{"d_model": 128, "norm": "rmsnorm", "norm_place": "out", "rope_fraction": 1.0, "tie_embeddings": false, "init_std_o": 0.0164, "optimizer": "muon", "beta1": 0.95, "lr_head": 0.00465, "schedule": "wsd", "final_lr_fraction": 0.1, "steps": 6135}
Each number is 500 + 25 x the weight over its row's rms, rounded and kept within 0 to 999. Layers, rows and columns count from 0. Numbers have three digits each. The size before them is the row's rms in percent of the matrix's.

# layer 11 MLP up, 320x128, rms 0.192, rows 126-159, columns 0-63
100:452511509498497530510506440501504487476546498535482517509518514486482512500468469539441459488488529480505509502473490505512511466522478493484523478442490540497513492475495479497469495500503486
105:527488500499561530501499537506504480520488490519505494492505492551506505501483500487521482494478423534504514489476504479531471513489472481491496506475558512450496523521513519510505516519464519
091:527525542509518493519473506484489485504479506432481496508511451553499471514466536530528448504485483517527450543495513492523534494492506526480503477506510504503532476506496496480484463491486486
083:480512454505493442490515529462476532511508493484523522475488490487489517496499521515517500532510471483523518522490516497556490492494519480527457467482465478484480430539528515500510482492462492
100:511499500512481505473447502479482534542541509534543477481537503477507523499516489505534477523484478499497481481563536486479500506506455480491524511466491496524487504511455483487486448542514469
099:522469444481507484496530495499524497464456505478477528482534469500494526519521544490509510492488521500486462480496483507451460555514466488509538467521507519527508546491518534530532518479476582
095:478454493490491528470540529491482485502529500450483469463494496493515500514531454494490513523537488526506480511495495493513456502532521506491506494509520515542548491452553534472499554483494477
100:522512494480454467523539501503502478521496442477512489506445527500521487483523506537475474455498501503525470516500535465532481500470464506544505450482493513532488480502542524483487489480542512
103:492513465486469507483478499478483475510505484501519557496500538476480477484497480480516536497499467518496484519505490519492502503523471449466490500495531470494467445508523524469453526495487472
102:570480440502477491477514497510505511528510511465510553484465500453508497488552521499503498468482491477495488488512475450522528472498470520525493556476482497526491544536529489491522470516457557
103:546520508509497453498473521525509508488505471489508520495509502489500487480477503452523497471469438495566531475483499513490505493505508491484496529521490492530535457516457446485544501493495527
103:495469485472501497492520535489524514464496455490514528499541428528478458523502491522539500502522514475493488490507502501474501510538496520491460546436549501444453476488471500495468502492552485
092:509512518468465478487526529504463487489505482545511474534506507496550501561510469464510486530485442527499491482519490486489474472530452496492507517506508550463525534500495523487527534503487503
098:504496524477486488509475476493476448479449502461483479488477518532473504498508533523455488498508486534449508531532485523496465484494513490521561534475552516488487500492467497501453473552475480
094:524504478536501512536570499528517504468497489515494503530460560536516488471553460464492502486524499523539517541492508526524522538474462513481515502494553507465495494512468498486511511518476499
104:522494459571487500532465513485479528485493503467501486436479556467494508481477507488467537525511526506455532522498512495571490461515547535505487477510498497530510532519495471528506482501497492
104:505460520468512494461525489477487481480451503486500523473514476485456474489524472499503519527483488502540476519518503506479506483499526497449481490534475487523478478497512511507527469462473533
091:475480515505510515538491484474463523460468481510482525466485505525514471490481504561522500477494488508544504441500490513464484500523502503464523467452472492531517502513477500483485448496471476
103:463453529497549524485503437482493493462504504488500495488468480487482507506513478495589488460496521488501475462515460513477492514531543536492519460534503510523528503503525478454465490474477500
101:513510480527513487542495524505518518517510497521490486473555503490417478463488512511513509502454515515517530510513529460516441517521518466444556486501467514526497509557521498489472534501542469
100:488512528483528486545473513482500519504544489475445514542477473500503549501482460467501515492516510496516480507499484480509527494475479464548481474490505489500516483458520530473506494533510492
105:487469471477486490508533501522536477579526445497499505509496472467521487525479510497497501534464513476504535434488494526506484488535485504502483510493465496544512460501477478504534513501454468
098:487479511492523476505495478488490519470527489514476522501510523501548507481515522524501549499528514499507464495464494528472496539518498459492470446480498510526523455484472517520478479542500496
094:499549512534484514531502479509493510543461454454487508474517508501500470478519537490489489498539529470466462501543468506513498547520500510502497506502522526532485502532496525458453450481519511
095:498453467508495508506524500502488492471477499507486502507507501494495486511515531511562498447510504518497540486494480489492494489537507529459517510509499500518542556489504477477476516533477504
103:502508484497460495523533489519476488496515481513529491510473469498497529536527492490506534540501537480531507513527502500516525487516481512474500531543504511484478529522496542499477474495514499
108:492519508490500539518514510463474531493501533507485511536525537475496509468476524497482518494469462484474513570524442499468489543567528528499519530489481493488469517485543501487502528519542516
095:492498470480513532489476500523476517539521512490507497530498535544501471499493534500513510444479529495474488525476476536509464539478505471476493474469542482518537524487545473506469522490518494
095:544497451475494519563506501544517475536524526478528498478521506527485496514473585501462490492501502499548484523472520531470509499510518502501505473478454508532511508489457494478455453497534515
084:484497507518451484497488473548471463534522524486499495533481490502503492491522425561471523473515518462472531528474498516485507503449479525490493491515558541471484534493529521539471518504482548
089:457511483533466475502524498493453496512502516484532499517526459470528481515460476485502505517500515487486523487538489477459528487497487497505500521467493454483460501510466541517476476533483528
107:534471479454510513490505474491494467499524502481499524564483485507504471462465490485504484510489523491504456513447474488483491485520521499493513528437493537512481478497502508494447469489470541
101:504498522511517470511501530542470503512512501494495538496531520520538507496467539485518492456548509493439476511546484505468488472501497497501496481519498510475497514537480509501481445511488495
097:535506473529524486536475503497485478519512492506450492482497502488526500545502514479547501482487430484441479520488520516504495506466511465511534495501507485485472505514508489515522527488490529
# layer 11 MLP down (transposed), 320x128, rms 0.116, rows 126-158, columns 0-63
099:530508515470519488460478515517467503508479488482502572448474506501519469495475538466496446499526490493518499513561484499503504498492510530464471450472500504498506505526514502513494531483522514
098:530496496501502515494469513547471518472481559527515517543478477524551524516439508502495509545500505484532521472478474497466499479482494523544473492472436507499505509505468480486514471489507531
093:487443510522470491559519475462544476516541527527530456464502518511472508473512492484540518497505478489506500440512512467499540558506477518531479512508496522474478481537512524476484497573493548
092:484513525510472536513477481503513501518507527472474487497481498490489507555478456488516518435527519512493530464471459514498522502489478483474550519500486488511499470467524500468490493526489502
105:540491532502455532481503492533520453465517458485484526509491484525473504501495480493475521507514512500499516492503554523494494526494530472523528437511496524462476515523505509517506555474518526
096:481504525449523547469518509458502461529544436514506452469468486507470471516527460510501497468517496490511520512536477513483529515506506516491490515543450494516491513498487478455476516474478489
098:474460484523509453508478480486513533486475506493519491496518480467547492444555537462503491466475478508509522510481484508501493507517459526522517509464524493489457488521504498536502520447551500
090:506512467537530502533545478432497492474494520479545460514500527514454453504470510516508508477456526507453508515506535509518500513504463502501467468520479511480526509509494484486530537461468497
099:523462531494510476502485532492492498465480519488533502523517510472476504495480491526524488520455514470528520469522508479505509538484492505489528484478486540528521466512445521560548466493474507
096:527489464511471487503510500525506528461495538522467440508454460514488458479497546584496512482511500521512497534457498533515532534522498470528472515476485512475487521509510492460526537500531487
097:505478523517500488506500475485485485444542436499546474457490534478489496535515500515527478520480494498545488521529487498483499491480500516499494536516532479569487503505500466489515502496527477
117:504518450487474488481464433464528506508489546521489489485478512524532504486471467514485534511498509455519496484497477500530476536474526522488527466492491491455504485507484490479513510518492485
095:516515536538541505517511501501522491494485547542526525467492510505487525470549529503539506530545517495424519534510489485499518517499439478502502500512486542520490493438486532517482489493505508
095:502493512473484471502496501522467534510489535484482504519462500510501491517508533497480526501466512529511481492502486511455510530484540461531503460498486492493562524496443465472486488512505504
093:486487458501548475515537457452549458482496490531492492485506522462464523470518525497483473533519506494471503500565524500489536529513533479483531486530483475516494469510523479510500487486525501
096:508525509438502462502488493501493499497472484497500500546528482503495533477504508535506494520501527517495497485484508512468505490488533496513490544486500466511480537494505522505527498451495507
091:502533518529500497551500487493489540527493498515517517455517499507479504495485524527458454522493557467499487475507496490469459468513443505502488465497499499511559527500551484486553559508521453
094:488551501475484523481512478531528492532493465491530497526493501474510491492499544488514519506493506507490506519477511490515515503502516513504541550501513508513498494478540525513505528527455548
097:507499494493460499483463533524541497501529467516497503504452493462465535498519532510452495495496459533505484537506525528502516462509489475524518488477528575462495507515527513488486503515495476
102:463512482448511480482523460497517535468529508473499450503500464503540509507482462485447513514531488539509493518470450493509526472506491521474541533528488484474511494494530480507528506460488483
099:516493428514489504490499502461504460481489507542554556486467503516538487547501532478511477485528464520502475499484518497479487493533486494499534481473492532504466515586461474513521460508518497
094:500507502494516534461517493506492522516415524504552470495532520502509499493493556475532458532479488495480495466450484479482493499499507496541522495548526492503520453491523485468463530461511489
096:512496473484507534513461524526515462476510498462450504525490527478477541515513484507513514504516505497488515525500480516493499478518511529501470567501473530495519482486489458508490485460517532
088:574490471465482511532479513487505508509492506470514462483545437525505545505535470507510520496475475512487465516522505508508495462502508536502523480522460500519510534544487513460486541447484485
094:517464486451510474501470504487496499494517481456473464482521504483504498478469481513535516497526479553529495501464515541486497480502500491501491510548488522484483479468470513542517488506535499
101:543499498505506483547481521486478491488497526498493523497478489514508478448483499537529501491530480471481500514518539537475427486457563476521451538506539492476537496510466490494502494482513495
102:481504512526520515469472509494545504514471518440457530523525500536535529524502482475519513483487497541492484518466481510514459534519492541559519522505538518500471511519492500514514525509488517
098:466515510558510514485509481541495505497488444515512512475527505525507519471518488464516496508546517530525451458456488490470491492491456531503506469498506516479516481441481500522490493520476529
107:538515574503507498483476531460507492509491472520464500490484487463525469447508494520515510488537488537482486495531504492524472492493502521503539513489572485492485474531540524541509521497487478
098:470522521475480478488541534518542484522503493515510480478513507557527449519489457505522527521463512484503483532483494552502502496461537546516515491533464450496455526503521539514479498497484473
092:486509431463435476495487499510493510511528488515481479515516453489517523501515474497473521509490533453545490508509481486488510486532516548481541466513490523483524522521454507507504479502535548
110:499519505544472536518508471500504509518494511515479478471531451493448498524492553523498509490483524468528505415480484542511487495487478537516470459525517514530510478481542490528528481481530509
096:532481490517497536494482515485486492516493541534486466472518494511552534473526501462494512519486460434550465499519518538459515492461517470525476534533520503509522488537471516567496468502485478
# layer 11 MLP gate, 320x128, rms 0.202, rows 127-159, columns 0-63
098:530478498438531491465515459502488472504525547532494491530480484552495510522527516488508513540493508500552521520478475517503489508498478443477516477480490527512480493441491466528460480501469480
105:443477526516447508503508494491463518548497499547467531524510533517517480467485470512500492524504506525554464519516524493463516504504509483459490510484524521516530500521488511461514480523546503
084:474481522505464532510460518469515491503505504490489515515495516481514517474540503464518478566471482509539528525498463528504503497538569521484496512533489520520462516550486466554468502477509525
103:504462513500478511514535526487558506535494487515490491458462497518470480526501492510505461494512510479496488478496571515507510565525526563504514495540540489498534504501506474521541497525502512
101:481517490544465487471463501510449485480479494478508528495520498504542520477515478526471491525503492493476479493543515478507490482528495494441526448515502521485502543507535509488494567516506499
098:494492484472465497498497510509477546504536488490464510469491544516431450534477539508481505477485504489492530482552507462544506517474502494490512516492485527482522514470516474508553523471487501
101:456483522504490499506524520464484474493492481518520504500459489477537477477508509461455473519543480534523514512495514451480545539485495487500515517502481492478504480484457517478470517501516499
098:503470489549489494464510514507465542493521474498480487525494529554499527517462472509542527440500518505455545493527507494518493517477523496504496466485488485531468462488471485497520503533469515
105:509523512495491481484509467519490502499496498489525500495505532543479509474527478506506499479472457508483460531548537478466508492520550526455493510502522434472511490520474513493511511492501474
100:502496479515529483507514514476494508507501525501474478514513470520481530511458497476473518531510529512466489533527482519499484507510503485454477414527489548455492528490523533538484515483474470
087:486520487473500491504489495507537482501493510518529507460485488557472495502525515510527479487477532468475511467512513531518499492495474452528515494471517497528526518472501562493491525522483497
098:507500504500535474509513516507533508527495487473479512470487509530515490486508507506493484511543428528536497477498505493500477492526538466498526493491490503471534484480551514492448503540502515
098:497537472476533533475493516526535496499538474528464530525503500482542554474491505450527494513530494536518498523504505491487518485501525534482460470518445515550520488465519515533557522497518512
097:460519492500475535473470536460520492518487533499511501530511499511546510532463484540481522475520566515496532487478489483494489510499554521517521522512538492517439491490459471491519458447466486
105:520472505520487516476527482490455549514521530511537489450505484501548455491503514487477478533498495518511475521547542461498515489498478502502488516469454493519493506500459530521491554486529479
103:487535464487539492522542535475535528462512484460520505525521483515542481524523529510473482489526486517500508467513477518490516497495496528498525521497487522487451529452515535493489505501464508
095:463487539499470474489500529494499500511482503466525532485484537486447458479461476491485501501504531524519477515464470470485501457546511490486504521516440529491499566492500526518497465505536492
098:515490509543501505471514486499476464469457514511501542489471469514538520471490450509484507506478535520457520509514542508484471504494492497444463504493499488490528466473499510457465509479523451
095:512520489503557513465478463531528468507529500522482512526503493540507516519484492490458509470500467464470521518508507511483500513530513509506510531498519496516501535467515477521525527519471515
103:487484440531499500546512493482503489450501509504513494432514484491520501480465443463537528526464509483490526531493530462504517512538548529514522510490531496474497466566513480509452550510467497
096:479516440523442497504532525487506490506472468512529530519466508504506532489532478482509542518504496503499481499512531524491495513520499507486520446511497496494509459483452479527491522505486471
107:528487488497521530470487471454487452518519570518485541518496514486502485493553537485484482489504505529462519487526520480507535480497518509520537490537491530480531496505534498567504472513534561
093:487506508510493460506510519503460518468477518496485544483519516524478495509467507455499473527454485513462518522504481547502514550472488470504490466489539501469505486464478452516536522507525458
101:499493486486478482481537505488482546508511478442496487497491528507527486478516534459529481478552492501500477497477521547522498469491561460547492525512483467488483493490529515572520474475524494
098:470481556502516501473511484494533498522501501496531537469460549453482500530558547524504511527502509475428496422513484469486504478488490511537487513479469523490492485505496467496511488469505485
104:512534520485489509481485473465533463515535522531466465551578454507511506548505520475488490499490530534550499469498501551473511487528468539514466508477507493506502532472492508489505501488492477
093:530496479496529473471534513519474453501497504509517513475495527513448507534499444517528542522464516522464478496556494511481489491510518495482556520496516515515513532539478468515494456490481507
102:461469500498505482472476491463493505499529462481486520472496496506497517462499450530500471506549513480507495518529475538515439479500551537520490486474531506478499493529503499558497507449509484
095:470488478517490488506469510528465500511546520481500493533489510538523508495508489569467517450524509498515465522545474514451511526472505539516502481498537526443523550511506478533534505480445546
086:482484506497519514501467484473550488454497553534471447490451469493499521551505465493528518488542487503515552497537493528449525498498503493521481520480447494501489513469551502509506539528452501
103:522525483546497508539467518479518523495486494497510479507473483490549539473468522545505544459503454479503479466514527479551515482538530520496517557486505501444481489514569522532553516473460479
101:471549533485515459495491504511494480501508504535544474515487468489513497455467489511476510529490488459496509457475509546493529487473484508458508522499463516489520527477484516477517544469543464
102:452481480496485456495495487513502554494482535537510493526474481531484568525512462502466467487477525510537495524529492471531504451503492512517495492496468460507532552481526532526486511516511504